Weights of a small GPT-style language model, trained from scratch on English Wikipedia: 4 heads of 32 (2 for keys and values), ALiBi.
Each number is 500 + 50 x the weight over its row's rms, rounded and kept within 0 to 999. Layers, rows and columns count from 0. Numbers have three digits each. The size before them is the row's rms in percent of the matrix's.

# layer 2 MLP up, 512x128, rms 0.338, rows 364-470, columns 0-63
102:556462475476507388506388529577549457514457494553478439579440435549486495521548478540478639558537520545569494570508443484559494590552512406501539585519510424540473447498469520473420571494504531
094:498433466584486546510460562551438458550523484512444570556545515448460520514496587516513483521576533490486443409460453544538579495458538469455466393502555522575599459470541557482528558460389540
102:606607522512434522406468441452491513501453401519450545424538406562565524461485439532492501512592469493513451570515530476528469443528463505537502553514525507465476499481579523536536481498522593
095:553513490522519589563548439475479556558529409514512519556472510423424412558518511545531532451452575475375445484566455524526466597474499462545578557513521513517440526501496411467473466541444477
092:484450473498526461515543414557462467500496491487482511461393414475530579561531493510570505491575593530546516481558501399464494524424503523496473533601458519525545427502491550463435481441533506
110:426524471610504518446558558493523416489384516538546501561563492461443444520460478515516482520505479569485577409515538518550532479357570506482477407525528560489472538479497569478509471525504456
119:527527454475545442597452551506495499544436609555530463389511565423483506455492503521476555560467516555492485547539458605513578530497474482427565434490415496520483390556527462434516455493559454
101:455568530472561387481513436593519461511492583520427495506447484404504613454565537502494438498460469573537481471449585479511489459420361492428411492548477488403418558617467460509536458522508512
104:524516534487424461488596509482535444461497512418415553483515527588460543475529626460498507514510453462516450442489478591499468547594568466483519471489500491569390545465446463553481562473458489
206:595467592441516512515461562479459484511379494457472511534544500504534525508502446518628486455454554522466476485454458474473487519437562477539506547439469567505439531460446546444524525396489568
093:551490472477509510507466541419517520546485483502473494451449457551440481549594538500522498511453453520483516589505377455573511493525529424600584520448505583460567480530554514499413448490498513
096:563495507516517492543456436561441510569499515591578487512520479429500580548578503557502564422483560537386456349538501576489453504517471462468565456578602534474560474548447454568552499529424507
107:501531545463389463510456549444566484426442483440493505544545422498492565366503578496495418478561527494455550419482521507548497464491484435476533518583596495545488494475532467521446521489497521
100:475554403457482497580562542504577479560510590572479508481491591490482495525510479589399517506554568509534540531537510472475445479456454520494499536476535608464416500493420507562523405501570404
117:543435484422454461472482544618420517578446426596528480548463532615472470529530519498494491545494554526475496517498509513600456491500585546356493527429449574544477544550502545602454509443475493
098:527518629566566577510532559524519479471567525384518455432586384581467481446580516535513496513582588503482440446455442512506511430490517508557519531594341528472431460500473561481475504549464517
100:410508520460521439515560480625463557516440504510527506613512511442522456445465516439541551527545532507462527449511380457461514447466474497483433508578566512605511457546562571450541586476511505
102:538518460522591520496526425516471497492521618537519456506487496544524503515603538552465528558535468482433452395440537454448466469469529415495536449518491535444511434551456583426590584448577575
109:468475603449457462439418469617530433528467572420527554526496567538511494471620521609526515483465463486451447435480425485534468506487473442448538564517496490412485494387438521544505519493453506
089:596579510481548549486490569484511581532543485347510458489538485442554428405533520550443516498457484497509488591536488494504488484540545474514371549501449487484483560456544501558464529517458477
106:549497506506558434443518444532518489493425549452458510449556590431507544550516464502519535504411513463511562447393660517501432496436524460492468502501435521511440494577467433483558557472453603
096:522480507533400463514576494487460480505467443521531514525457542454583447524549506424510553542483572435476469538463479506506545471478521580478526473498505558449462584581477477531542497529514530
099:493552584401522469528546502536563560502452423490435498488444606467506512480495479540558502553418549433452592518471541513495428485496507452482520424587563536452454497558504592430471607491378531
086:559546436483492524532501551540512419505531464449563444483520511541516527439573391553522502511547466395605444468514483456496444512539444444502471527533460472461528485599428553588471521538389493
099:474568506542446505479474456538422600529537484508484567471446586530538468530544411492515494441452498563486509431594475412543531489416556602619464421456531505521560497473586477518568507540518537
097:606535466470534493487565467574480469471466537443584440495483494498490592531447500450500421478569592426524532554527512460516532535544532510483455510470511513477479475462463371532437477468512529
106:525494498499425521439563438545459513461446552467582439434591517539515547528515450519412448517515523556447449504370480504373514489484551475415560560401442515457439535563543474477450525538505504
095:376524466530527480541526454615518472498516477561452595544550548445467514500499486506517483591512474604509510422479513448424598438519535554429496545535581460524490510613447468563460531435427535
106:403492447533540526593515547516494515552418414470462547470484520533456414552401447491486519608521482501519457486499497565519490549532464475484546524569567448589531521360485442596389550578549399
095:455521486498485514482545549535555570443550461517480518574519463568475436465424507376547397508462503508475585523488492526528628508457486517526463459493433459516480458361506546592405563537482529
104:473540556417487602578495480398415455558484520486519561550532556505417490580579487564556534509516498485526444456531492517424469456549521450510491501439544493471663522526540434494508466569485475
090:444455358419562521576568569486407504500469529438391470475494519510444524499455538426520598516538412492576510498525461465443533488594536561568548447554462512558475608512549412432524480484498508
098:457491522488562499528515527461517450434622591441440570522442439493452466458557476460449522476573549507546441499571479517498487527473573428502411508509558610583550507597484501583567512444584570
106:517555560464407480494452499527473536596479520493492476530480505567465513555445474414513464515434547631555491580555547559533487439480449500441496506436481544502512474549525490566503416547570505
104:482455563504399490472471447542475520436491481483562453529436513468493482481545582510531558531554569512425575540444559541522558492452532460499444458548522452479494500404519502502546566486525460
083:517533488560623455562523537472521560550517511531477464490468513563486544526495507432567607541530505422505423515475555484481428507542373573515501487498516477435550487447510528538464478404477474
097:491543492515528589546498541423425541422512539498588513478493422514497531459402550507482467451504511485511455537511543463536533514422489683487548556439516517404427613449526513490451458460477448
106:534435547538447505457594504445476532556400549553525511534522531482452521515472559363516511482474496523508472496411523450543494542433525484554521570506467499359451473533523504450514585437495575
087:557458432584513435462537492498458479558439510426486531622560562511493466554516501533474486510440579450479455616476438525420460551462503382500478388468532536474427458523426588510479494475564526
096:471459565480501622481566553408504428455462465489553527543571512550532463524468522493524472606537474445547445496525519562506524423495494542518656423569510544588498522562539518431576536482421551
097:503512528532563460545549544594546442529485484459527476480490517453549493455529523413429497444475475463430377420448448436513535656477408516469472463428587464420499529464466537498465493416523627
085:461469435458550534523512543542431474587488515500563626614482490466540485514529459491468500563480533545530565473515391457440525424517493516521522469501510429545536475438475433506545394574614529
091:500535551427409551445532578509398529495463490492557496515586444475487432482465429598440528520477488604483471529410533480500488516553541476501468511527538564516497520576528507385449473593537397
104:518475620417451465493553491517450509484540486462490462509511571407553470540471542512423607480455500547417477530519520503499570539496610575436489446430442458558434483461475435449499540431538467
093:461469497429471459466511508416464568556483539542464591522495535506505486595467480590536476513478474492531421552472514505524470418484550456656476516534434461521508448468482496535468442560653483
107:479508540463511516495540443527543486557541470573524577560494535436416514428540443441474448489503621506471583498464549488528487501514440566534538516493503564472448568515542482528576484539510477
098:523389463585477556478496482585481523538484427510492457586576509564513503522472526530563491564546506499408524436505441469557567473574486522581460395589462472489433501440468481522471563460397515
095:504465449449528514423516539462489524466502360540529517387495561366484485469420562477514553496648532463503465479450553517559525418464425600526441514451457426559508517505516459551570497474510529
090:590506482448515531478527432469428460574577556462485526532448452462577510444574496479534489454473436537509464464643433399556504523563444541526399567504589518504530493444517468476530540423535490
096:455509507531511424473479487536502540428556475486458415538444551415523505370444440490522440480512569526452570559474408529508573477498489538474539500391537507510474545391479560518530466547535521
093:459506521496491487602515429423453509523516526509491488523487486484523487588488513518500523504685561514562557419425458488506436526374480546534497563492518620525471591565474427535548505433482404
126:461548539515473455495543496457453451468506497611529515474522414548501531460395491489518440511579451432485556590500445536574531436536590516484472556573486489437431478508478457541453550422631501
091:479508422464483455504548395527582514450519441446532462510487538493435421598461448516497559584480517479407532482448447424528382485466525500566585511472529493539481462463485442543548538499526517
102:524601402529446536567532455503542519565443481468625538510518487545509481482499472483500458481473551492506464565572465530524480585512530528477550466532458495468527455520506431542479459408498523
097:587493457475518490542484511497502438477547525524444419541544498530456585555548477472468440506535490539503459449481553493550486488544487429511397538455592456588458463468435456451459495501497470
093:535460450522472497445496515453527517455562519417536428437480507479397514489529476456448612542467479459474498527483378606500453531471529511437544577533397461581420490464435533531587481519472515
116:524508446421488434477465430457434563481500486526457478533552475555521531545434484492522492465505493499426513426474435445512443420576488617562502540460554391530511431438497496417345412467498514
107:534511499462440521496536500544512545537589451467579438467563493462458536500576410590497571442473524565619444460552522456560406539547452467479423499431552489539534402579569557570502536536525440
089:523531470465437501510558439504473471568500528498491467421510500453505559411525538515434618574507481471538611570504516525527527485522511480489468579540477486428538485380541466592546486462612512
100:558501521486529548513476462574529527475568576375488549536581475449519393539570494534516495526581546581546442347504474532609494450402433518444536409481523479487509446417519499527459462485449431
115:438517483510495427517561534526499448547455451432453470518427480475549551564520469462496612439562466462546402543531364560390555586538391518510503527504474472462539507473482556443475538489505571
094:437571522519518453484447536500435466572457578538467535513512452466529473473548465523509474467513467491545455603563451466521451499472480442532367520475526558493433517442459445491392521512578455
125:538541552458509496556456458521457480447398540496397447517607514484541566449546417532574486489542474460515387461524491463534515499517478467523545545504450454433512585544558529508356559504503565
094:523475408484575476504422531491486516473581461511512453610487505471437566410489517507345451494485471497531512426546585534515552523618488437522517507524449502457455594451400469461472514561525563
093:569524584415469517474479433488502533459493507421461534593431512328488510543472513567524523506430536517457468469548493571528496564529502523463472532458558521508545459538471556419405568499460556
092:477523495466500493500521545411588414496444566449450481546558453483484384485531585463512493466536593534477474588517554614485520557480430528560398536609398501492422453548507419486513562554528538
097:530438505381501589493457459523536510535442568491474481446534511506493533554472488500514491479472460515540461473428462496430528535443514512642428428543465585498546479514514510504490560588491451
102:427487440478470507552471555545500505601504461497518396503503515464549498489502512520528532476462455455506433448541529413483501445482580509497437512617392489399456528372546416470486516436494571
111:537434483561555489469554538553473497539514493517513388546571485507556551540564584428494489614436482601540529465539549561518416503485469559459517534547492490444519538552430471502473515482476553
087:520500459543508526538455442481539605505410461442511493477413501504502419513451440534550489538494498627480443506527535497510485523555608478489559514471492539446495563540515463515580454536459463
086:477406519435532469502536504443546585450458477519476513516484551433539457487481644470657431430537478621428480520448495561458516522475515560560406500557503496411509447550469500456464467491519533
103:551483546570615492531488418515517453389489515435442477450425518443406492505604528543476440520532473461473457516486493513504521551548511407567501460557530537492497478494455540481417489453517557
094:539547550518509424659621458592520496537499497475467477386528519534485481472497506536494549519543461446482501433534455632497442490479498453536584530436500543443516482482543512513535472506545428
097:494421578457570510504548549462511456425466458425508499501588507472466498570526477501536590422569485564461465479470433510498526480493469580421557526448453524462431489481527485443492553499470565
114:555480501526573517560560448456485520496518430469507555491473535587516490557458539521452475570518527527503522561613449520433563575493556464392511479573431477436475557533485542541422571523587503
112:496408434549511561537473435404494538482548420499484535481535537564515560435478518536474470588579433489490486455501429524537434505471517420547527448482505470558486539541519490510517541555495475
098:522502542401496366507469419484491468413462478455474522462459499513484570499495500442548568446557472552479422432390430518571469573473536485477493562536425488464430432546576471430501472479495417
096:453549447454520484557587497517543529536548470460500475455519525526444456596469458442521524443546552541456376472522462559407566514518540544494513400564474546447608417504557473522537485438521443
092:518513437519443506591639460517378505439489408550541534472376505433538577577502510487454431452502467531581451404439521583501462490618550588531487504444405434497520539474472491405517502485547520
096:467447549415508588540559586606411465455494484536528556442583520441556535498446465633448506532559540573580443469440430441422523525480563528522518416486410595499467545596462552438510451500565495
096:490483474574516602542530530498445445529541549469549527455497593536408521486442481575506511535449536444575451559480502613455487460532538525511462436504471518429489561364435533532522458495542513
109:468600510439474554512450481440443615441452499489540520519593511537540455505531577494487416485441419565457484552498528501473556462465416510510495500570520438644540546441521465485512516535466540
084:464521491549486570485548487454519534504462449480408423484557475567451409525611513442495591576474501417543431484491514544474438428604454534513493493527483477453528483512451556488496510526521536
095:455468484511466579458493547516433486552588473542465576510474460599419460469563449536477487503477477511581441514415504517423486528547480428555485482551538479551502464563480553436427529526562457
094:466415551438508519483444461476577460560455582519482532579504601465518398525524590515470492473514605431574517491572467472526498397610466507502565517581495463524462420503529499551517457506532453
094:439556535504480433504520538464539517396468628509494460543568510499471551424523516620524416497488579470472549504411519495497436444613445631519534444418495532497453487560556588506468526473557468
091:508493570492486617476484525496435516479451448449426481488486496551438561493432482424462421531465374484541481547426525514491562614483403495501483409532449481567406398507481557518440493412475468
096:494555552463475442492423459422442493480595499471546476455558536442436576477563494580571493508512499510542460475553525469545454424528489565539522509532507529554503528486510488397501450562521511
095:496508565555511494472483485523490593582386475458470532444511584512549524584511511504468484551489472493517447462554541480492478604466560533414506548439425434600454507517483463479362462432495544
116:496458548512506546557448522368476577477466454508477528439465441528480443565470526440583511599526532434515516515498492545417520500564494510547530564614501381548491578438474575493474445497507524
089:575485580507427501483449576452468598514509542485420496461451594509473471456511469533502512586519585441534470477539504414557564487485489486417527511409484440466500547496490573505457563492436444
090:497447476429535531521403485463570491510494566586518543521541407478499601499504509500539574541511504554493499437577431490520452463530513520597547382434541435548441422529491494527356541416542441
086:522541550590539487494434399474516523498481381408475535507558571511564483529592512479441508506515584461533406514585400525553492526434484514427599372442496501511480520525467435541453417613547502
099:475526428622621452479427485510515424375554545521475440464524479562548536549475555474545466581485534488547545536442450518486482415463476345433509457511485515462429562427512574564468504395543578
111:546471501503376479524501548518624459532469555444441559488527497501529460472539602451504485560578487521483508553527554470504382503553638416488525527545568572500371448522510467500561554472547567
092:446444521436522457536536406544502533405409531456572559567449544518531610459433455468559346493491595471468567514444452517406529534452536447519455454482501506419447510479522523466518608471528533
096:466576574460452475478454452447545478619497511574548550432420429433463548489510535500530496529499520516491410527456471588533444570495505513477457511522522434550448465537519485415493502500569503
096:470586447471537538553527473520446522316562560590459518519525445441500568496495549563477450531546545532515517482515476520512510462492460530508593481469387503498460494429515521422437515464520583
095:501584539546536573402516454591458505467488511454541527468510550519516544560586417469412531466568546577533334424463504412563498587498583476467500537479571560509499578433463545499486469471485448
104:551489558524458367515472529499544493406420569433482454501570571399472501499476531576590578498525465501524509422547475462457530568471525495466449434561551469508422461424510458528467530510531470
087:554476554501385583482531493463499560487540510577492404483502459550413467436448491532484507589472558515464526467456475469576509535512570498472615527461520456485571506490389501437489585494448462
108:459469461518398541488579477568531496544537509477545495419560514562582436468493484535472381425536499480546493499537478474481462548534457577480455494510566539607428463540574525439435560456469493
095:499536539427517497596442484458569523528466567511488553573530511494463534458511479527497491574486419483482414407563571491508490610528439419492421516404478508468481538513603522628505576494475515
104:429551534469518490427489472530579514471434455578521554562524550453509520554551511461516542498532568532457453614509531592566458490439452432486507524564464501540510471572488429422482475547469555
094:478524492532474526540506499537535494579444378456532509514498513507455563449528491440486553584496453476509483389587464456575573507575523545497441505497458435465426533458575578474526536464508583
100:569502464511458451480497528365493508530446491485431481540505529540397536519426580467560500553548558521553489561462583446529478453464593476509523566467457485513428526513527421387469591549462497
098:420484534450490584478513402559520568503462535521553445491581570526534443449491375497487417457496497404537532530491516505558537486470388452502459423547525529555471472523446449515438603484558521
# layer 2 MLP down (transposed), 512x128, rms 0.313, rows 364-470, columns 0-63
091:503491512490461557502510456398496475460564560444549451562482484517418499491493622524457406566394469512483489335432499471402574463544509565446496436507504486418526590468504496491518423448490432
094:454470472465481484470435422481532513534496508481515474487526492524513527507560445461506449448444428560519456505452537434477390498517487616472573633522498521525449516459536563463447437547618459
101:583511510442546538605514465589528531561476449524528494472473505487513582492509584460486581528436579489549424476479450478456509530479519510546584437516454425515493486554560570501506505522494488
102:519480478534426563430474540601621543508448459558572491508511581447467432474577486526485488504539534548467583487614574460496526514498485457464470527483473493490465491396513427476443407457423535
095:465530448500474434571495494452485510532540496580499526507458347526486501547503393500504531427503508427600481545571518481520418595491506525488477509493441456449555499543573445444548542503589509
093:501462419467570571434465555465567497502513489585572373515421459628507425500492474448505491503447520544499515499490514497547544470472578456463493495536457498491469484483592455473524475519491458
113:491501411506508545436521458473513500464529473490447484652496416542559477467512472454479405431538507478537521445462477490381479478491576506462496430422529490525546472385534533570515514552471435
109:515470435428519554597454505493487412552580448486463589391484502449519484447513516551469546453514427502541415629514495473496573460433514471544491484558463474502520535524477473529470550608463582
094:421566482504533490459470457419546508397550587481490502499344379510423445541425518443577442463414458529584491522504448503500503500564541460523476451513514574490524476376483435491621420528458509
216:595478575509538513500484458490527496529465589446529533626553528457501605425482504541461457490426583502494468483437478426537512475444540514488537459482475623458470518541550520409549502436460486
106:527488552527516503572447535600543463586496584523468530491474474480452467428512513521504552560455531471442501474528472527464457436569503435464448535401566468422517537445546463436456510388448534
093:563567544552561447544481466366496442487392473463382584507426466477481536517524453472474541644546508531530407518506405414478420532466542492520557452479507479460456618518592513461507555564522495
083:520473426547562470467445493474487532465492539555468502471331506454517373518429503497506579562458448395518511578492542461504504534504599562488477473572476579487559508475563488523536588499570482
102:461561422518474437509499524528482542463556427557487489481487369452513576462499544548509453531475443437485477575518569439442404577453529532517487540483532531400450505438533498413452524465505613
113:498444502431423501576453510555472594483408518591631467536475515545439559488522592530595507552504521470478520548439474491555514512504535540460492484519421465484465457521457482486498543401473526
092:528424468493438486468494455560433481506542517432493527504531423547545474531474452485469506494402555465505467469556508555489530585565445445457475556521475476511572388461548490462410570456467529
086:531496396534561517582379584448517454530512562503496503478546450514522547581449520473480395440481454492528534564586491485467508448441458456479496512423534510511465399565437574510473446566629485
109:537614463448483486547512488495414496457518395471556521478540526536541531447555474466434507520462455445597554504553545544521505428442516497543481469532617448554452545503608505536505598533486568
113:446439582495397488387513488473521377510518561418473484660477477533477481455555457506474465526491490485625549454504466491531470447561463501494517586512443471561558570495497530542526569579464511
100:459612454461482501400442429503506489580438508494501496507470528544507517482443474485458541469436429439566561499482485452497533525601462522489536519528517549481555529503428554414408566590527460
109:461470426477460509468483463462527470402443483496479547587521452470413471337437522482562509419554533472498481567496418493476543395512609556476544517456462514506495412534531520549508429472542421
100:422522487541505527561516496460583479523587559562401556514486474482524509443520552457490522488514468470482558512500415457515591412459474474559532454524494547436527501416460459454496495532464492
097:535509393499536462497502571464594466460475509531445528477506512459422556491506513517441536522531441432509513452503431499450521500491602468542521464603524502468512512505433538473437415483452508
083:435470510427512552533431496519532499486565592528572513522490486528548466512458570482599557462499533549580526654425510427533489411489535574457404503550437574515476454506586484418437419561456525
094:460437535541486476462619437547527542530496520504551453463444541468441526440453491550558501465429674423542496585466472396453514551526530529532397582511499555514483482381557531444467493571500506
103:566377504545435483466452545484573478574539477467459476489461602528512534428451481506447527576435514555474371479489514571549472487532477438512636525597500477503416457470538502508487526611487488
091:528451511552556470451567519503501511463587436458498528589429488523438534485519562584523452487441490547558545434608475445547544420431487507466488536596455508500590480489520480542484505491489495
104:601649462510471549544476493497494485456458493574525503513494555490521493434436575439588542432541527577478570522509372505490521562513469564511470430444416538532494469498471426517532493429522510
093:511469543467442543482566469558411466496501567506533549461414464519517496457504481467624462443465518462469564564445548475501511492465581581556516505562471476561621452551411606561492530472454559
098:427420557497494529529487516456535502523547487574463537447494430451593518449472610515464467504493441486515461553471469454456381433398509523483508378440509578424502577499561506507478489537533500
111:553461468528503541413507581526411471575508521440566434442522482504495597515577602502571470486446496518476563440555574517398479555462510387514438541519545475518514482544452434516435378518471410
093:457418577529495464527474467500495498554533513425530485502465592544460520548415541485520435575443591558427532503506584506512483540501444487448509556496491550476482471443486474516514426467465503
093:513452472527451529474650409506523502541477440492560542546509528521575508471535523480497541452485463482454504564599522513507446484523489512496492556542470481448564476474496493563559517471364485
097:532436466536387584521421494468521524543372505382523549560465456516450490462439629528498482546499464507516489398545530461442508439578511455542466505530451479519460557440540507413453522503403516
090:453469428545609544491433558396545542459614539444454484535492479461492541464446591467412418489524467526645506488574398472380398479570527500523537496521482566476467501497522509485497559518450500
093:502603519414488429479534478389475497510549486496526510582480470618477476448573418467511564433496537645478484632574553449558487507589503451552511508556506586501457419482493484523518552560468467
084:472531485482545445400480523496498495544618372397483527498492451526543495557587408508443500545442437510588528473542522543477446426503529411538511543493488508595486450578527565454543512602572513
095:596549521454495527513491448510504480502481491550538463458553561500498389527439482591581519448535536648441573498582422400507513552482494514450457551469577506582515523478497550469454469434580529
088:413456492534506569459494503489534601488499511512469453455521439550522488535527566413548516467559464518447537501498410540555503453509452540435448499546481502438444392482516406488598476475450435
103:536514480487545394515508493522565424499514562428486524505546518552427538484485387486522545486501351473641509487570487504474451564505491593583586484495539494540603583561482433480506496473523492
103:404468565530518463483534493470486491568401460409428552460519562548434448475494577547414482504490541529506490588505567526468631557418502466530513469466586444541566488517484424508509576458512519
091:617554514459441523574481550439502365510441468442520541436459502483439462532472486460501490461418481529602497488568566554453526450462522492537481540536488521471510474538466479496475552510447507
078:500411465511530425497414449421482440542543476394438494476546483492435568484459497378462515443481538489572507515509529503458539527501642590482529535526517595452527520431457358458465392483469497
104:593432520453495473517544408474397499442398431449480569504491454522509521436488537518516471508520481549494531429530500462520472471464583664458419537435507541455532606479439502504482442537493500
095:476547536525554565491356539502499489552513552477514561489503501466427514461529481551482513492550580468494458475491609504531463519484566632472579463479470488443484448494569478455522562484518518
112:465554464511495461531489551492494520471478513513538499573510473568599551603477459475506402493491414504490470500494529507526530465399649588527494461439456502410469487426512508498445500541487428
097:560470495491452359515555552514460463528546477533476462478415505433495549455523475487467454469431556554537417533452552567545541508500583502482471503508506430500461425571519464471556521522465475
092:417453472500511510493490577516492478571528497442516451538465484538522546547502427587484523422471535432470545522513547440435433464547518450417535569465536443473502443467463498441516481421504557
094:464528542466515460505562518427563442567491480521336523541531505534525504558514526575477571533581385461474435409508512456572432430528544410487477453495510459530440587458444505497491510510494443
085:429410525534466493494463465487404461620466448424473554465516478528506554506555516535435562438521455418579421501537420537417554524544486487490581552455567483514472490570537509444435519514540457
104:497428414490473540496505551564490510496541498511442433492540458441592474526383577608573437525463446533508546468523498492488559547519396495536563516502516526511497467496441544491549457445532551
136:477493443486446536465497503473549477492429496398538471507498517485519443623472588531606507402495462424487546540569555531510518521528471386508451455521493479440501463537538498575435480561465439
095:499432478393536513409427477515546448520481539540435528566419494576581493432532582446451496491467543473472466563406527469476502515515503523447467406528475446494546432587565439438496505547506547
103:554553614525508535407515403492534507449453518504439474609418563473516438538469546527507483495519524558465507564551552542529560526401445550462460525566478534496473515474447500447563461472545401
107:455526469461467508518500513597566484426521456520440445562574560497520606529436537495525531533530458529587594398469594495437434505551513422387545486499504447537597509475608455559465555597543493
092:504523496531464504509505444545517500494519458475532514561582514522530513536476486468568448504517545437431457520526548464577505447501550501476529573513494567433636458523533406545502508534457500
109:515512495506396548400485461501551411435486597542545481503482604453518557515490544519491567521417545476544586452450439520532511487502538483484486423556479503430537477463469490582461458462395490
081:506472537468521502518524577458423534594516516514538493479549427550476579488389549540517533498483551499541536482506515421443543508561381539463544558494455619503464571535504516418535390479479570
089:483494485537565560532581549416537525472458547521466458424506564491618502473385456530550499492418483553447498532473534586563417584513486524511502496392575448549525530539508585545548558542451436
102:601466538456508541410484582420476435494446440528488570563455517516470546499471499472506461485456500582454538467470489423374539572526446476489558492556463521486499565538457562567463422529520462
120:573415500407519484536553517461425454468507498415456487502517550502452430490471446504543456619507516515444397451383562450579532529478520493505473502528452559409427584521483495510569562438487557
099:484553503450517485385515540550528515513577554524458503503658541509500516527537519495331465512417440544379442465463425438497544469560559497414535522496492500433513463523560522548518479525560523
101:482500525495516501490562371512525478556517559432561495542396384518508528483507456539524478504466500455486483398551439455509506431537498497504493510481510502466591499540587502439560424461552524
085:422546544481591463577468541507557493514464542500501514589533474496522437515477528416477450411448574507506457427553626497459455448478498544469514483473464536542581456552521550618470548543536573
095:469421465511534508563431496457509490537478456433464542481599529594534528477478427423509476521407504552574508509522454503460555493450596458491568513466505554437501620432640466481409424467495555
101:552461529568539508564469452500534506435594477476496456469507533428488593460430405520422538588555543520486517469429409525496488468394487494535472425496514482505489446484433490459495484454439564
100:412517522503502509471562496436551504519425514423499426451462494517450424565487473533534590464447549580540473518549542532412528544587531451475467552536573515480459458532511592440447502439507429
093:572478562413508584514570557402554495501488492545462488512615517533464503466405529548492467396527383507518580470482411558530538498512413504498481456445549553527515483553441540490481527540486438
120:483413470495470515469557606494539414510454564503470487462504456530511556516509593531464499437489438609581550402502494505370496500543447532449554633584444504422578546544557528499516520530532431
096:451569456499478555479579470639467486540542533511585485558486518504481537530435473484575558531431517391539563491506564539548462408504471466487542517521498545470529444586463509487491513541532498
092:539486556489509472532469471599541388548509474526485484475560459498515512525517405493476526425417459499548454406521542379483508545575419441447544516459477523475516454382499510506445570574489513
090:546446558449531524473526503463581559411496546532496447559519505563526506514482471518461522431505573511468526524446384508453526482436537597497573455496534479475498513352545483472470342577501491
102:522582512480464476420500482459515520534550487564493573476495531578450497563477460461526475541504579527443532482466486521388511483472505560418523524448474512483607443532529495541509529451452495
090:592454519542539442482461487452508424439467564533478576574444554494522552542438533464372407425423520530519459465559490426517441437489502407473482537547449558560459465517501539512495479457399486
107:556579437505501524445542573534553524460516435474461530476560526474455488423514609545504436379505536569574475513421602498511564599475547558442436483506615508547502494517475525503535554426558530
099:562445520484528478497432442521538485555437537529478484468490539524441537449495566525435492524395536549449469533401540484458464514522538468535479394589498501450533507434508465475520473439500605
104:497463438509502527394499507487455521598540421540535534568459594508490526603490554581391394473415434586531519551480528441416556445456503509474605555527509544501503514530448581445498420532530537
106:454530365505535526511468512482555458488529591483512490551477508534376502460479517485526499440520626531490498583465513487508575571415504474531538605442447415431514526538455462478480518445455551
090:458484472573505527539419449422540512561520474549520510429560464492486533564596494475507415560490470488446515451521537493368484445447505445528459598452473531460523457599493492555536495580499495
111:493482488457509496505553557518454558531584479465508472567424476529540505499528559431594466563540470448535573519502468570537457488487534481448493446567494446454509581388546427563440557459482542
084:535515495495400537436476551491451479593473527434482497535475551456529446472567412527552442465480470463490562508529595494496565578422493452476473452455488504569524372520441539521450532544542402
117:469623474472535517455496575583467509429527508633527411453418531460514498456540460468509484548510508432586582546438540497486480451464534594403472560506440572503436539500474485525558539466540544
088:595406494470519578426449469557495446435562433519528444431503496464598511493470442486492466466450446478526538424539476481609473607412470493499515522451530546466532452559476461489505434514407364
092:559529528527605466434591481441559536581478511439512578505430436452479554472435479528453442504434527569537542498507443615497524572474536528440517625571537567521469426487548468503516425486536533
101:491495557509501468498520551463449511519538487482495479432473476480469447508538487419523418409611600505500522436370356485513492496496515537526545484510467468495478510478437556517425505488506486
111:476470474457514514524523565475522478485514483465423517494510467508425482566522438504528511459486525476456425528474493461505480611438512630493510525575589478546576410589463476540520423451399532
081:550466526433559591477544418518542504520479493520463477509520462589479479484422553437366551461452461463453453451538497407490472459553481574510489504504524516492497584458571486459504550503461442
107:461412499497534539502514537438568464506538578489461516464441510490464466449469593433347431474472402515476520417499452450449526500429504536487472540512536619571603485478503391446450448524464570
107:455518535545519510548577431526546475419563452518473543525486565372573464451432534576467545483441520552426507514445462504371480450563440541491481557486509565429527531505501508526472553509442543
080:504505538493463460420491418478491433506554517493517501552570487489508517382538383599523494399470577551494487596537461384536501432411453551447599466458427495552538462480449470505461539442405495
098:485450464483520554514535424475528506438420538474600491591475478493418455442585515404525456533500561409422501538485475539480476435468496583489465456498545492557520621539526462529588511495548410
098:537442546500408436503414504552437496531452526505487542511493483440570526550466534429450432533504422537479550494481597581504477492475544420459528396514527418470527504500519566523556588493468466
095:514538407498539566488504435541442509512480437574451476484491446473570517564491611582479406509516527506517423511485517545521518534482552567488585540462601530487529473523485568477577413509520557
117:513578425499520482537507494522497457549439404425414568518536535491412514476395631609486536532513487517569507575599552572483493494550464430518483457520507497467493506469509515465503507384482560
087:460542487453525498483526492481494525440546437620441446500374527537524498435505422446453497505498589510548566560484441499509513458560522515517634518550483558516585554443443592458477491443521523
085:495519347566568501473415431492519552493555572568502498436435530536512498445544559521432475457501413496513400491629501553592436490537471470386516570511515446460484467463536500494413523509552433
096:539423504459481497524479494542485525555520502564493385565531545527564526493487528477578554621413442400563603469494501516528563489574475483504415496445441484492462462467417558482496560442395527
080:526443498516479530401436498474574518503430444521568556485402416511442417483505497432437466457403458499470442469460482524425472564463588532505531472485474550473557416559585504599493520517485489
095:471489527566538553390515549445473399518496520482436513523482510431568572464482563502481433415416554438533492455572447483373505583477570526442556534516594491506573466492489556488609476605575550
094:456469465490558539430457481427478559599551423491438520518533481526450534489492562444463542585439537516485497448594312527449524426495526478506566493482485516567505449556467556449477547573428483
091:518519431433420499507528620463576478443428514468474480491450453379546471492495434550574495483450446530486470626434556452608443537467484431484502521523473571471517517520630447517461515496557462
088:392493501570488507401480597439494514519480527501471444501425484514461493384497578502448628569519509485496562553497522538471660502557465493490590465482461547494480569446485504533532456470503491
095:451516460502471472487506460469557576528556446571444457562399544513588552476464483451458525529498457561445421493513559487492455580474549465432647529587545518480504414543541439427511403522528542
115:427469514430491508460452422489594505555472514497492593519534474537543618523607409446501451578466474463494513517488591628476556506493503430551471464433530474437489520467535580460502476464458536
099:522452349595518538416470544427493519533494469461498440499434479465525529488443476423593487526508491456499567491555479500497459501503480531531495513568531549460434442482439415504477474568452425
095:533529550524532566540536502465507532489474504444587535467454500569496508433547617503421511559621474426482424454499435589589524534546471486478528531431535545511494511532436510522494496390491558
117:572527476461407455467519549519523550542487481526563546459529549543505631516522470554503507499533430469494497505519490552461528502480501589553523513450475554576603519469476525441432462465573543